From a checkpoint of a small transformer trained on Wikipedia.
Architecture: LayerNorm before each block, learned positions, biases, tied embeddings, capped logits.
Training: a variant of SOAP for these matrices, 502M tokens, 3983 steps.
Each number is 50 + 10 x the weight over its row's rms, rounded and kept within 0 to 99. Layers, rows and columns count from 0. The size before them is the row's rms in percent of the matrix's.

# layer 10 attention value, 256x320, rms 0.0632, rows 84-127, columns 128-159
107:68 36 66 56 61 61 65 47 40 58 28 53 56 49 32 57 48 60 69 43 49 41 57 49 38 50 52 69 67 44 59 47
102:53 30 69 46 51 61 63 53 50 38 46 54 40 46 60 57 55 32 50 37 55 46 47 39 40 54 65 42 28 59 61 55
094:59 48 63 46 51 56 42 60 56 56 71 59 48 43 50 58 57 70 57 46 49 50 45 51 44 47 54 51 71 43 38 45
111:50 49 38 61 50 62 42 36 56 58 53 41 57 75 60 43 46 43 54 63 47 59 45 54 48 54 47 52 62 52 48 43
113:48 43 49 64 61 29 25 68 43 75 63 44 49 46 26 53 64 67 42 56 44 42 49 49 44 49 61 47 35 37 32 41
094:43 70 55 52 58 52 59 60 44 37 41 78 52 31 58 36 34 36 60 51 66 45 44 49 47 59 49 54 62 60 58 45
103:34 46 51 55 53 57 47 29 35 43 42 46 43 52 50 56 36 43 52 61 53 38 62 70 60 40 41 42 55 53 52 70
097:45 64 46 48 39 43 65 62 45 50 47 33 58 57 49 64 50 62 50 47 63 60 56 52 53 66 28 46 38 43 57 47
102:57 58 62 49 47 56 75 42 43 37 32 53 51 52 50 49 56 52 54 43 59 53 49 55 40 74 47 64 54 61 62 49
093:65 52 45 59 44 61 55 43 48 39 73 44 72 66 50 49 50 44 33 48 44 46 52 45 71 51 47 20 50 30 51 58
104:53 44 57 54 36 43 46 52 40 60 35 53 57 53 63 51 73 55 41 51 41 50 64 50 62 50 43 61 50 57 43 67
111:68 50 36 51 54 45 37 54 37 41 41 52 52 42 54 58 58 51 54 54 53 42 61 56 50 50 42 40 57 34 59 57
071:52 57 32 60 42 62 50 50 47 36 44 35 55 54 74 45 63 48 52 52 49 62 58 41 67 68 36 54 56 58 42 48
071:39 53 69 37 46 39 61 43 48 64 54 42 56 68 51 31 50 40 50 35 54 47 57 50 42 51 56 55 42 56 42 55
070:44 54 49 40 49 64 39 69 46 52 47 31 44 33 48 58 48 47 51 34 54 45 45 42 59 49 66 54 60 51 48 37
068:67 61 46 45 40 57 38 54 49 45 46 46 46 34 51 45 53 58 57 43 61 39 49 54 33 71 44 67 54 38 64 59
072:50 46 59 58 39 39 48 32 40 48 43 43 44 75 48 30 50 59 57 46 58 60 51 50 55 58 41 47 60 43 49 37
074:43 45 34 49 51 39 54 47 52 57 32 63 61 52 44 54 44 61 48 35 34 58 48 42 56 41 51 47 60 49 40 74
073:66 55 51 36 44 53 60 36 60 51 63 26 56 46 50 60 49 56 52 48 57 37 60 56 54 45 69 50 42 47 32 54
072:57 53 53 40 37 53 50 43 46 63 55 55 43 58 48 29 42 47 58 39 51 57 44 36 34 62 42 54 54 40 42 32
074:53 52 57 55 41 45 49 68 63 61 28 36 41 45 49 41 61 56 44 34 39 48 37 38 66 38 42 56 47 44 55 35
071:42 55 59 47 55 44 49 28 53 52 39 55 63 65 40 29 44 61 69 46 51 57 40 50 30 46 63 48 54 53 44 46
064:60 52 63 63 55 73 59 49 41 63 36 45 54 63 39 49 59 51 58 46 50 58 56 60 43 60 62 52 49 58 57 51
070:49 48 63 61 40 47 52 39 40 58 39 47 22 49 65 40 50 52 33 36 39 42 41 44 47 52 55 53 33 49 44 52
070:44 63 62 45 62 57 43 49 46 60 59 40 49 69 47 49 58 45 43 29 68 44 49 48 64 47 40 46 48 64 61 56
071:58 50 46 36 41 68 59 33 53 60 40 62 64 51 40 34 36 66 42 57 51 42 64 59 49 50 54 53 57 53 62 51
073:44 61 46 46 58 38 65 33 49 52 44 63 31 62 24 52 53 44 39 54 54 47 48 44 71 60 34 61 43 70 35 58
072:38 59 50 62 48 30 50 45 52 52 54 42 60 43 54 47 47 54 54 54 37 49 34 56 77 45 52 44 36 43 49 52
069:59 58 46 60 50 47 46 68 41 58 56 62 62 36 46 48 67 46 61 57 41 60 53 47 46 64 49 52 43 69 53 31
069:59 39 44 48 42 70 30 36 49 47 40 46 60 58 37 62 42 62 64 73 42 39 43 38 48 55 65 41 62 49 54 69
071:49 41 50 44 45 33 56 48 39 52 56 70 74 45 57 46 61 61 64 68 48 52 43 30 23 65 42 57 46 46 57 44
074:58 57 50 49 54 50 54 48 52 57 40 49 47 59 29 56 49 53 49 48 46 48 45 42 36 62 45 47 64 49 57 45
082:57 58 51 45 48 46 36 36 59 58 32 54 49 44 54 43 55 62 50 49 55 30 52 46 24 39 47 47 46 50 63 68
071:48 56 64 43 69 35 48 63 54 48 56 40 75 53 29 63 58 46 65 14 46 60 45 49 54 48 50 57 47 51 58 47
074:46 56 41 61 41 53 44 64 71 49 42 55 42 53 46 62 50 47 47 44 47 55 65 49 55 63 34 44 54 50 65 34
065:44 45 51 57 45 34 30 23 60 53 59 33 59 38 53 55 61 53 46 65 52 43 66 51 44 53 38 39 51 57 62 55
073:41 34 44 61 59 50 62 49 44 61 69 42 48 50 61 53 52 39 51 56 49 38 57 57 62 52 48 46 69 38 59 37
071:49 57 55 44 36 49 36 42 67 52 45 49 53 49 62 41 55 36 49 40 66 66 52 53 31 62 50 35 49 42 45 60
062:62 49 54 47 57 47 43 64 64 36 61 60 33 63 50 51 39 58 51 60 45 60 62 57 46 54 33 52 51 53 73 43
072:43 39 59 45 40 54 49 54 54 49 41 49 41 38 57 50 47 58 40 51 45 37 56 57 57 61 52 44 46 60 57 40
067:35 54 53 34 56 53 48 46 54 57 39 53 58 47 49 45 50 40 37 49 47 44 61 57 58 44 51 27 36 62 61 73
068:53 56 52 22 50 54 51 39 67 53 50 41 68 69 51 40 48 30 46 40 49 50 52 48 40 57 49 60 42 53 54 44
070:56 26 60 43 57 40 56 51 45 51 45 51 46 61 51 51 54 40 36 64 54 49 60 49 60 47 59 43 46 52 60 37
070:46 59 35 68 63 46 35 49 63 51 51 58 60 48 36 59 41 31 66 60 48 39 45 55 46 56 27 63 67 50 47 57
# layer 10 attention output (transposed), 256x320, rms 0.107, rows 84-127, columns 128-159
101:42 64 38 39 52 45 51 35 63 60 52 50 60 44 48 42 67 60 49 68 56 39 53 26 54 54 52 62 62 51 52 57
095:54 58 55 63 57 57 55 48 45 40 62 53 47 64 46 33 56 37 54 49 58 37 53 50 56 53 53 63 52 75 79 52
087:74 61 42 68 48 52 61 46 33 59 30 34 36 56 50 41 47 82 48 41 61 37 44 50 61 65 45 37 43 39 49 62
101:33 46 56 69 57 52 68 27 53 58 42 41 64 67 48 36 54 39 31 41 42 48 64 45 61 40 41 38 73 45 43 57
100:39 60 37 24 58 51 34 42 36 59 45 48 44 57 56 69 52 54 43 47 47 40 47 27 47 46 49 48 51 51 62 61
093:55 66 62 36 37 55 46 55 63 43 57 58 58 43 55 49 40 51 48 70 72 47 52 43 49 60 62 57 53 49 42 50
101:32 41 62 46 57 55 55 48 66 49 40 43 51 52 69 32 49 44 46 61 42 58 58 66 39 56 38 51 28 52 38 34
093:51 39 40 60 54 39 52 40 56 47 35 40 48 67 35 49 61 69 69 40 45 49 24 72 42 46 59 59 49 55 36 40
101:48 47 60 42 40 47 60 39 46 33 47 64 45 42 49 46 55 40 53 67 62 29 35 49 55 65 33 60 46 57 46 53
091:43 45 51 57 43 28 47 47 52 57 37 53 51 59 45 47 46 53 40 36 44 47 35 68 73 50 55 60 38 55 52 55
104:46 47 44 46 48 68 50 52 48 37 31 49 64 57 81 71 62 53 63 56 67 60 56 53 45 49 43 54 44 56 62 50
103:74 46 35 58 48 33 50 60 45 52 53 47 44 49 50 61 57 50 31 57 46 53 58 44 58 56 51 55 35 45 56 55
083:46 49 49 45 53 60 50 53 46 50 49 45 37 38 34 61 42 59 37 74 34 44 59 46 47 54 52 62 26 50 58 42
078:41 52 45 43 62 45 57 56 59 34 40 59 34 40 64 61 61 53 43 49 44 49 52 47 52 38 39 57 44 33 39 53
081:51 38 52 58 54 53 48 43 57 47 43 48 62 60 47 49 52 54 43 54 63 48 71 46 24 49 37 35 47 55 61 54
075:45 35 51 56 56 56 51 53 78 40 51 52 67 60 58 57 47 27 53 51 52 56 39 49 66 42 61 35 55 67 48 41
084:46 50 52 50 53 56 35 56 59 55 57 34 67 50 63 51 31 50 53 53 34 24 51 52 42 48 48 35 45 68 33 54
086:28 51 50 56 50 56 45 61 48 61 59 47 43 61 53 63 63 44 52 55 70 36 72 50 56 55 57 52 52 60 70 47
086:47 41 52 51 55 48 52 60 47 44 39 67 30 50 64 49 51 43 45 44 64 68 46 57 45 37 60 69 36 47 43 45
078:60 63 52 55 73 48 48 57 46 29 25 35 59 61 46 52 50 49 53 66 47 50 55 47 50 40 51 46 46 57 46 54
080:44 51 40 52 62 39 60 47 34 55 36 48 52 39 53 48 30 48 48 40 45 47 52 57 39 54 68 45 46 58 50 54
081:45 38 47 47 46 59 46 39 55 45 56 59 46 29 30 53 44 55 39 41 48 44 62 41 67 54 49 35 54 51 58 37
078:53 61 42 53 33 44 48 70 62 42 48 52 58 38 41 52 38 38 42 46 38 49 41 54 50 52 48 46 58 52 37 52
076:47 34 41 44 40 53 56 56 63 62 53 60 55 63 56 44 44 59 64 53 60 39 44 58 66 43 58 41 60 63 55 41
078:53 66 45 51 43 46 53 47 37 66 54 58 52 38 47 58 36 55 54 69 25 56 45 51 56 56 50 49 34 39 69 55
077:42 67 48 60 52 52 54 69 73 41 66 44 37 56 62 68 43 35 70 50 68 48 61 59 65 48 56 46 40 62 53 56
083:37 41 55 50 51 57 55 59 36 54 44 55 58 42 59 61 53 56 60 48 59 52 47 49 58 41 59 47 43 20 46 45
079:72 39 52 36 50 62 57 53 42 61 54 56 52 52 37 54 41 40 77 51 60 59 62 47 44 54 41 64 60 57 58 37
081:45 56 57 55 56 61 44 41 65 55 51 48 46 56 57 38 54 55 47 47 45 49 48 41 41 20 52 47 50 38 66 54
075:46 56 65 62 56 43 48 47 51 56 47 47 36 44 49 44 68 61 37 35 61 77 48 46 52 59 33 28 44 39 40 36
081:50 82 52 47 38 59 66 58 43 50 63 39 53 53 47 47 56 46 63 43 59 58 50 51 67 46 44 48 52 44 45 47
080:48 51 38 52 59 36 49 56 47 48 28 57 43 41 52 43 65 67 66 61 48 47 55 43 54 50 61 50 33 42 46 49
082:38 65 57 59 51 60 54 63 56 49 60 35 53 57 60 35 51 55 49 41 61 54 42 55 59 45 42 45 47 55 40 57
085:39 44 53 48 32 69 60 45 49 51 54 55 51 49 60 18 49 55 45 56 53 40 59 50 41 50 36 60 34 42 38 46
084:62 49 44 47 54 47 50 52 40 42 56 49 51 60 56 30 48 50 30 45 40 38 47 58 41 44 63 54 67 57 52 54
076:49 47 50 44 43 51 61 60 54 40 27 54 43 52 43 66 52 53 52 47 63 49 42 57 52 37 49 49 40 44 50 60
083:65 54 54 41 38 48 43 55 56 49 43 53 59 56 49 59 61 55 42 40 52 64 46 61 54 71 63 46 40 65 48 77
086:61 52 41 61 65 47 61 67 38 48 58 47 43 60 50 46 32 51 30 75 46 47 65 55 56 50 44 48 66 44 32 61
071:36 40 50 43 51 57 58 43 60 53 66 49 48 48 47 48 41 41 55 41 41 52 52 49 51 47 57 59 48 46 28 59
082:59 57 48 55 41 56 57 50 47 42 63 57 69 43 51 44 40 50 56 40 61 58 50 50 38 47 35 45 48 39 53 60
075:55 44 58 69 50 41 44 44 56 45 48 55 47 52 47 57 52 51 49 38 51 45 47 46 54 34 56 55 54 47 31 55
082:48 68 47 61 55 51 60 57 31 55 45 67 58 62 54 58 43 52 62 44 45 36 46 64 47 52 52 38 60 51 70 37
076:38 66 44 43 33 44 54 39 60 50 34 44 51 50 52 64 47 52 60 45 53 36 48 60 53 39 57 52 56 33 51 65
083:47 29 55 38 58 61 60 55 51 41 51 35 36 41 52 41 63 40 54 37 61 58 38 50 45 39 48 17 55 42 45 63
# layer 10 attention query, 256x320, rms 0.0532, rows 96-158, columns 128-159
095:41 48 63 54 55 57 52 36 46 59 42 45 61 49 61 57 51 48 62 46 62 48 54 59 65 48 61 26 52 43 57 54
092:48 51 51 51 71 56 55 49 41 42 38 69 58 45 38 57 45 54 57 68 61 56 49 38 29 37 38 51 65 51 61 49
095:41 64 46 62 46 47 59 58 44 60 64 54 68 55 53 53 69 49 49 53 48 59 55 36 48 40 44 58 68 54 59 39
090:53 44 46 34 43 54 56 40 66 50 60 49 41 56 50 37 58 51 43 70 52 46 50 47 61 56 33 67 40 52 54 43
092:54 43 40 36 60 48 39 47 42 59 64 49 57 49 31 62 42 51 31 61 61 48 42 31 58 56 31 53 51 45 49 53
092:60 56 54 53 39 54 50 61 46 58 57 42 35 44 32 53 53 64 40 50 51 48 53 54 44 41 37 56 59 53 47 35
102:69 59 51 65 55 49 35 48 32 44 55 62 45 42 57 51 58 67 44 45 46 57 32 55 46 57 57 38 43 51 55 52
090:43 45 71 40 61 59 43 47 50 49 42 59 53 51 51 35 68 46 44 53 58 47 59 49 57 61 53 60 57 56 43 50
101:54 37 34 43 50 66 28 35 64 51 51 51 48 48 67 63 52 50 31 65 46 33 56 42 38 44 59 62 32 55 68 69
092:65 51 61 55 47 45 41 44 40 68 47 47 50 70 50 43 51 48 47 27 57 48 54 50 63 47 64 39 43 43 47 55
087:47 46 36 42 50 57 55 55 39 48 54 45 56 57 64 49 30 51 45 53 53 58 53 64 52 52 44 47 36 58 53 48
096:47 61 54 45 40 48 44 46 48 37 57 53 54 57 45 45 38 58 43 36 46 47 47 42 44 60 63 52 29 53 58 47
088:39 53 44 69 52 44 42 41 75 39 51 40 55 73 50 57 34 48 63 46 53 39 30 31 58 55 50 52 50 56 32 41
095:52 46 51 37 37 43 39 59 52 48 58 57 51 72 53 51 40 45 23 67 56 48 44 37 53 53 47 50 48 41 38 64
101:53 49 46 59 47 36 30 54 63 37 57 45 34 62 48 57 42 61 47 42 64 77 55 44 50 53 60 37 43 31 58 49
094:42 44 53 47 31 55 41 51 46 31 70 61 49 56 27 61 48 64 51 58 51 60 40 63 60 59 53 51 39 38 50 43
096:40 49 50 58 48 37 36 55 47 64 42 34 52 43 53 61 33 72 45 55 50 44 49 41 49 70 48 55 43 54 54 59
098:70 60 33 49 51 60 44 57 52 55 66 43 56 51 55 51 37 45 51 69 50 53 42 55 43 62 41 55 46 55 41 62
092:32 55 42 45 29 49 32 43 41 58 42 48 53 40 72 48 53 61 43 47 32 51 65 62 49 43 55 43 36 45 42 48
091:62 50 64 63 40 51 26 56 49 39 48 38 40 41 48 48 46 50 54 57 34 44 50 53 41 62 43 44 29 53 63 45
093:47 52 66 60 63 55 53 41 54 53 51 39 52 46 75 41 61 37 19 45 50 45 33 68 37 59 44 37 48 55 62 46
099:61 65 39 45 53 47 63 56 61 38 57 39 52 44 50 64 60 46 21 56 53 59 56 49 40 62 49 52 50 53 64 36
090:52 53 51 49 48 43 43 55 54 58 63 51 39 53 38 52 41 73 55 52 30 47 68 29 58 32 34 65 61 47 48 46
093:52 44 46 65 45 55 49 30 50 61 37 49 46 45 29 57 56 44 41 53 48 57 44 47 43 54 51 61 45 37 52 48
099:55 44 48 43 53 41 44 37 48 60 59 40 53 45 49 53 59 56 44 58 54 68 44 60 35 33 61 52 57 44 66 63
093:50 38 44 54 50 30 52 51 62 38 47 48 52 46 44 40 58 37 48 54 49 61 58 79 71 44 41 65 53 67 49 62
086:62 47 60 40 51 46 42 56 52 48 62 35 49 60 63 43 42 38 61 45 50 45 45 44 49 38 47 36 58 57 49 47
098:48 46 33 51 52 62 49 30 50 49 40 52 56 49 59 57 48 64 53 68 59 38 46 39 58 33 46 52 44 38 43 46
099:44 31 55 42 46 45 40 50 43 57 41 50 69 49 46 35 52 50 56 65 47 41 48 52 41 37 51 42 49 59 55 40
097:47 42 46 53 38 48 67 58 55 58 62 40 46 44 55 38 38 28 46 56 28 50 54 63 49 56 46 48 56 44 40 55
100:39 61 53 52 33 47 46 49 55 42 50 30 37 44 57 57 48 59 50 48 51 43 60 54 46 50 48 50 34 42 41 54
091:46 51 53 49 60 46 55 56 39 55 47 39 45 62 46 55 48 52 36 55 31 45 47 61 36 51 56 34 41 44 32 33
109:43 48 44 48 67 68 51 49 52 31 57 26 76 42 62 30 45 68 58 35 67 49 58 50 46 40 54 66 44 50 46 39
112:65 42 53 55 52 36 33 34 52 59 42 57 54 42 48 60 33 74 36 62 49 48 39 57 47 49 56 65 61 53 51 32
114:45 47 50 46 45 63 45 46 55 57 38 53 53 35 49 61 32 51 50 31 45 37 72 39 39 54 31 60 53 47 47 42
106:61 43 56 53 48 62 50 54 55 58 49 28 49 50 66 50 50 44 28 47 58 39 35 54 44 55 42 56 49 38 39 68
108:38 57 27 69 59 53 50 47 38 59 35 43 46 63 59 52 52 47 59 39 53 52 48 50 53 67 53 46 49 50 47 47
111:46 63 28 47 37 49 58 58 41 35 57 66 61 60 36 42 57 54 55 39 68 34 56 51 44 46 58 52 37 45 50 57
110:47 63 51 42 51 63 58 46 59 61 46 69 52 55 44 49 50 64 38 44 46 67 66 51 63 56 56 43 59 60 33 26
107:54 65 56 43 67 52 50 53 52 28 61 60 60 44 59 40 50 54 44 49 35 45 43 43 48 46 55 54 39 72 28 63
110:38 45 66 58 55 45 59 49 33 43 44 45 57 45 48 58 47 51 62 57 48 37 48 61 49 45 50 39 55 61 50 50
105:56 51 52 49 31 38 53 57 52 37 40 58 65 59 46 33 47 54 38 55 50 48 57 58 44 36 52 70 60 42 36 43
114:56 49 36 41 37 41 48 40 42 49 80 53 50 77 56 44 49 43 49 41 77 64 62 65 46 42 57 54 61 56 44 52
117:61 43 58 50 60 55 58 39 57 38 48 37 64 53 51 70 49 46 77 48 57 49 42 60 50 49 60 46 47 51 45 57
116:47 52 42 43 71 61 63 54 46 44 49 36 54 48 51 51 54 50 55 51 64 39 39 51 42 60 57 62 66 41 67 48
113:55 54 69 41 46 53 52 43 49 48 35 55 57 54 72 45 50 55 45 46 56 54 45 36 35 57 54 60 53 46 54 45
112:36 53 62 66 58 36 52 61 43 61 53 34 54 42 53 45 50 42 44 50 48 49 43 55 47 48 55 55 48 63 39 45
113:56 80 33 52 62 37 63 60 58 53 40 38 38 41 54 50 56 51 45 49 35 65 47 65 59 55 47 53 54 52 47 52
114:55 56 48 49 42 38 46 64 60 47 47 38 51 33 59 46 25 44 58 37 52 60 41 38 50 37 73 51 50 52 51 51
108:49 41 54 54 54 48 41 65 46 36 43 32 52 35 59 57 50 64 52 54 35 54 28 48 61 42 43 47 62 30 46 53
115:38 39 44 47 63 43 35 55 67 40 42 46 56 51 62 60 61 53 54 51 42 43 36 51 41 66 55 45 68 53 44 48
108:52 46 49 49 35 54 53 53 56 67 50 51 57 56 52 59 69 70 59 55 53 52 63 32 45 44 36 58 52 60 30 75
107:43 69 64 59 45 43 56 46 46 52 39 44 31 43 61 42 50 42 51 51 49 58 53 52 48 38 40 54 41 37 35 33
112:72 52 47 50 53 46 38 48 62 59 39 27 45 54 64 32 63 48 40 45 67 38 49 47 31 40 37 62 41 48 68 40
114:45 50 44 58 63 63 48 66 51 53 50 59 55 42 29 47 64 50 49 59 38 43 32 53 40 35 70 57 60 55 59 58
108:64 37 51 57 46 56 43 59 29 52 26 65 47 55 54 55 62 58 68 46 40 53 70 51 43 52 49 40 48 50 43 64
107:42 61 63 62 55 60 69 64 61 48 48 65 62 50 56 56 62 55 41 51 39 67 36 51 45 45 47 44 45 50 56 62
113:57 57 61 44 35 50 29 46 39 54 45 53 46 53 54 47 54 54 60 48 47 46 50 59 57 54 48 41 47 45 58 64
105:54 55 60 37 43 61 59 57 62 40 54 62 57 57 41 58 48 47 40 50 50 60 53 52 55 71 44 27 42 56 52 46
113:51 66 55 40 40 56 47 45 54 47 58 45 35 49 47 49 48 44 49 58 61 60 28 38 33 58 52 38 63 56 46 45
107:56 40 49 52 44 64 57 52 55 55 57 42 56 66 59 37 57 57 36 59 64 49 41 76 49 51 36 61 44 42 49 38
106:50 52 45 42 56 42 62 54 54 47 59 57 34 51 45 59 53 34 35 67 59 76 59 42 52 58 35 44 63 50 42 61
106:50 32 61 38 53 49 54 44 43 42 35 58 53 51 40 39 40 48 32 60 50 45 42 38 55 58 74 50 41 45 45 35
# layer 10 attention key, 256x320, rms 0.0543, rows 96-158, columns 128-159
098:39 42 44 40 55 64 26 51 40 42 56 54 56 69 68 57 44 54 53 53 64 49 37 51 30 44 40 54 64 50 48 63
091:51 52 41 53 57 48 49 37 52 29 47 45 50 50 62 54 39 48 52 52 50 34 44 50 41 34 45 44 67 55 54 45
092:52 54 37 53 38 44 55 56 67 49 34 33 39 41 64 60 54 34 44 47 48 58 56 40 41 40 57 46 47 45 46 41
095:50 53 43 63 71 47 52 35 42 40 69 55 60 43 31 46 43 56 37 40 35 62 49 42 62 56 34 39 36 53 41 52
090:57 66 68 54 46 39 47 46 35 51 39 58 42 38 48 57 58 55 42 40 54 43 43 49 43 63 58 51 44 58 60 54
091:43 66 64 36 26 69 60 45 52 51 36 60 49 41 47 40 66 55 54 55 62 60 54 47 50 53 43 23 70 49 50 52
104:48 55 54 72 58 35 69 60 50 58 62 44 53 46 59 32 49 56 31 62 58 54 50 47 50 38 53 43 48 41 52 53
094:48 47 38 64 55 48 48 41 69 43 62 49 54 39 55 54 44 28 48 49 47 45 55 49 47 57 42 39 39 38 56 52
098:49 34 64 33 36 58 51 45 52 51 68 30 65 40 35 50 57 55 49 38 48 54 51 58 58 37 60 63 49 42 60 45
089:52 33 52 53 59 65 47 68 53 42 64 48 47 46 55 36 52 39 46 50 59 47 61 47 52 44 40 44 57 56 42 55
090:30 39 50 37 43 58 46 60 66 62 46 45 43 49 39 66 52 41 41 52 44 61 56 40 45 49 46 45 35 51 58 38
093:65 59 39 49 56 49 57 65 40 58 64 53 49 55 45 47 43 60 54 36 53 64 59 59 42 49 49 53 57 65 66 54
084:62 51 60 43 59 52 58 64 65 52 53 57 39 41 60 56 47 52 61 47 63 39 54 41 42 58 64 35 43 61 23 50
095:66 71 46 53 42 61 48 65 68 43 57 48 55 62 71 43 64 43 49 44 61 49 53 56 47 54 48 52 46 56 55 53
101:51 47 47 36 54 44 34 46 63 42 49 39 34 43 69 42 53 50 24 44 43 63 59 48 57 44 62 50 58 48 43 46
090:51 55 41 55 47 49 31 55 44 43 45 63 37 44 42 74 61 37 63 47 47 43 57 58 54 67 67 45 29 63 46 42
096:56 50 44 51 47 38 23 58 54 31 53 44 39 45 57 49 44 49 34 50 57 35 66 41 47 64 57 47 53 53 51 58
100:52 40 61 59 37 60 58 36 53 49 45 43 37 50 34 62 49 63 45 64 40 49 56 38 52 54 56 57 61 45 51 53
089:44 52 53 52 65 58 40 46 41 57 42 71 44 49 39 53 62 51 61 47 43 68 51 47 52 39 75 51 56 43 46 58
095:45 48 58 41 51 58 63 62 41 52 51 59 49 58 71 39 68 69 50 52 29 55 44 54 55 58 39 48 61 63 59 47
090:53 61 38 44 59 44 39 57 55 48 40 45 34 49 58 58 43 53 32 70 63 40 51 59 35 65 48 44 48 55 39 49
103:50 58 45 51 44 35 34 49 65 42 41 59 45 40 32 48 61 60 56 42 57 59 59 79 37 49 41 44 58 39 43 47
089:51 26 51 76 57 46 73 53 49 41 49 67 38 57 62 32 58 39 54 51 40 45 67 67 51 53 46 43 46 52 52 45
094:44 52 53 36 33 54 42 44 42 34 53 50 66 48 57 44 75 43 55 48 46 55 29 57 55 49 53 64 55 62 30 44
095:58 43 59 65 48 47 45 41 55 62 44 25 42 51 69 53 49 65 43 42 31 33 55 45 40 56 54 62 51 37 48 40
095:57 28 40 47 57 53 41 52 59 50 50 57 45 54 73 71 60 37 30 54 28 45 48 46 56 46 59 49 48 57 54 57
089:67 47 53 57 55 46 50 39 59 48 65 48 52 62 39 49 29 60 43 60 69 64 52 37 28 68 53 48 42 32 56 47
092:59 45 41 45 42 37 52 57 52 51 38 42 52 44 50 38 69 50 60 56 50 56 39 61 55 47 42 54 49 54 32 51
097:49 58 48 55 49 42 45 44 59 71 35 53 51 45 60 53 57 60 27 59 45 46 45 42 42 41 38 64 45 51 53 55
098:42 30 62 51 44 35 48 33 52 52 43 61 76 62 41 55 31 41 66 46 40 54 46 43 40 49 63 28 61 65 40 50
098:43 51 58 57 55 58 53 47 46 55 30 40 43 54 59 35 53 49 44 73 60 39 40 41 52 49 51 64 65 44 42 37
089:54 57 59 55 53 24 43 54 34 55 42 45 38 61 62 40 48 48 25 43 53 48 40 50 47 53 39 47 56 49 43 45
107:47 51 56 62 43 59 48 44 71 43 62 40 39 53 40 56 60 44 47 44 46 42 32 44 47 52 59 55 48 56 45 37
111:71 60 59 58 42 52 41 54 33 42 51 50 64 53 47 52 60 39 47 56 66 46 51 66 60 53 46 55 35 63 64 32
114:50 54 55 48 50 36 53 54 53 51 63 56 51 45 46 50 39 47 35 67 50 49 45 57 35 48 55 51 54 58 66 50
107:63 55 41 48 32 42 53 36 40 35 41 29 30 70 69 61 57 64 41 67 58 49 61 56 45 40 51 53 51 57 57 48
110:30 62 56 50 54 39 46 35 48 43 49 53 57 52 41 45 35 52 50 54 38 33 41 56 40 56 49 46 60 55 46 43
113:37 57 41 53 34 52 44 55 52 45 51 67 64 64 44 43 50 52 47 41 55 40 46 60 46 68 54 54 34 60 66 43
105:48 55 61 49 41 42 59 39 68 70 40 68 64 54 46 54 65 62 35 36 57 63 55 39 45 49 54 35 50 54 56 47
106:49 50 62 46 38 57 45 48 28 53 48 51 45 49 49 45 64 44 43 43 29 46 48 37 47 69 70 65 32 48 52 43
108:46 52 66 57 46 67 40 57 48 45 42 61 34 55 43 47 49 34 49 68 37 60 37 41 40 50 50 44 35 49 47 24
113:59 34 28 44 50 50 56 51 41 57 43 54 47 54 20 62 44 50 45 64 45 52 53 51 56 52 49 52 44 46 65 47
109:38 39 35 54 58 62 68 41 56 51 73 59 46 39 52 57 60 42 42 65 53 57 41 57 55 52 60 70 44 37 54 43
116:66 55 50 58 47 51 59 51 45 52 51 47 56 52 47 56 50 60 61 50 50 58 68 53 62 57 37 39 43 29 54 57
105:51 58 54 54 45 55 67 48 48 47 61 37 40 69 39 42 39 37 50 51 60 35 46 51 52 55 52 56 47 48 43 45
111:53 51 47 35 40 56 60 41 60 61 63 69 50 56 58 78 61 30 44 60 56 64 43 41 42 56 69 42 61 48 46 53
113:46 47 39 50 69 46 65 44 42 49 42 52 43 32 68 50 44 57 43 47 35 55 44 59 43 71 46 60 51 43 41 30
111:64 74 58 51 53 52 27 62 61 33 47 49 35 56 34 27 55 51 51 69 38 59 44 57 48 43 46 55 48 50 59 67
109:42 54 41 55 61 51 45 41 47 33 52 67 66 56 39 66 49 49 38 45 57 61 38 58 59 54 36 50 43 44 52 68
106:38 28 51 34 48 55 49 48 57 35 59 57 47 51 37 59 40 63 53 41 47 53 73 53 51 45 61 40 58 57 65 53
115:57 34 35 45 58 53 40 42 55 29 40 43 52 47 61 38 46 56 39 41 31 54 43 24 40 51 57 58 61 51 34 36
107:32 58 36 48 46 27 36 44 54 49 46 52 60 51 48 48 55 47 50 53 75 53 50 57 38 53 50 42 44 47 42 53
106:50 53 50 36 35 53 41 50 48 43 45 34 44 52 45 21 63 31 50 54 54 65 65 49 65 56 58 56 44 49 39 39
111:60 62 40 43 50 47 52 31 57 48 47 61 43 44 59 45 65 41 40 50 41 46 59 35 61 52 62 51 42 58 56 33
114:47 47 65 45 51 59 33 36 46 42 51 57 58 48 44 27 63 49 46 62 40 65 53 44 46 43 58 51 44 48 60 66
111:43 49 33 35 58 56 39 42 38 61 38 54 37 62 49 36 54 35 53 58 51 58 45 42 66 48 51 60 36 34 47 50
108:48 38 41 64 28 47 61 63 43 71 61 55 65 44 55 55 50 63 56 42 65 57 51 44 64 41 53 67 54 55 62 59
113:39 54 64 56 49 59 34 43 32 57 50 30 69 53 52 56 64 50 35 56 53 55 67 41 46 57 45 58 67 53 55 52
111:75 45 38 57 48 49 72 66 47 35 32 42 48 47 39 58 43 38 48 53 48 38 46 61 44 65 60 54 66 58 44 55
110:43 46 47 38 68 44 62 49 36 48 48 45 36 45 67 30 52 59 42 57 52 49 61 66 52 53 37 43 58 63 44 65
108:44 40 66 46 49 71 47 41 59 48 42 58 55 31 57 62 56 56 52 50 49 42 54 38 53 58 36 46 39 26 33 35
113:35 54 52 59 59 45 55 52 57 33 48 54 33 68 63 45 47 49 47 29 47 63 40 50 53 66 48 50 44 31 48 62
114:47 54 43 20 41 38 64 32 53 53 36 49 55 56 51 46 66 53 32 61 48 60 48 51 68 47 61 54 73 62 52 59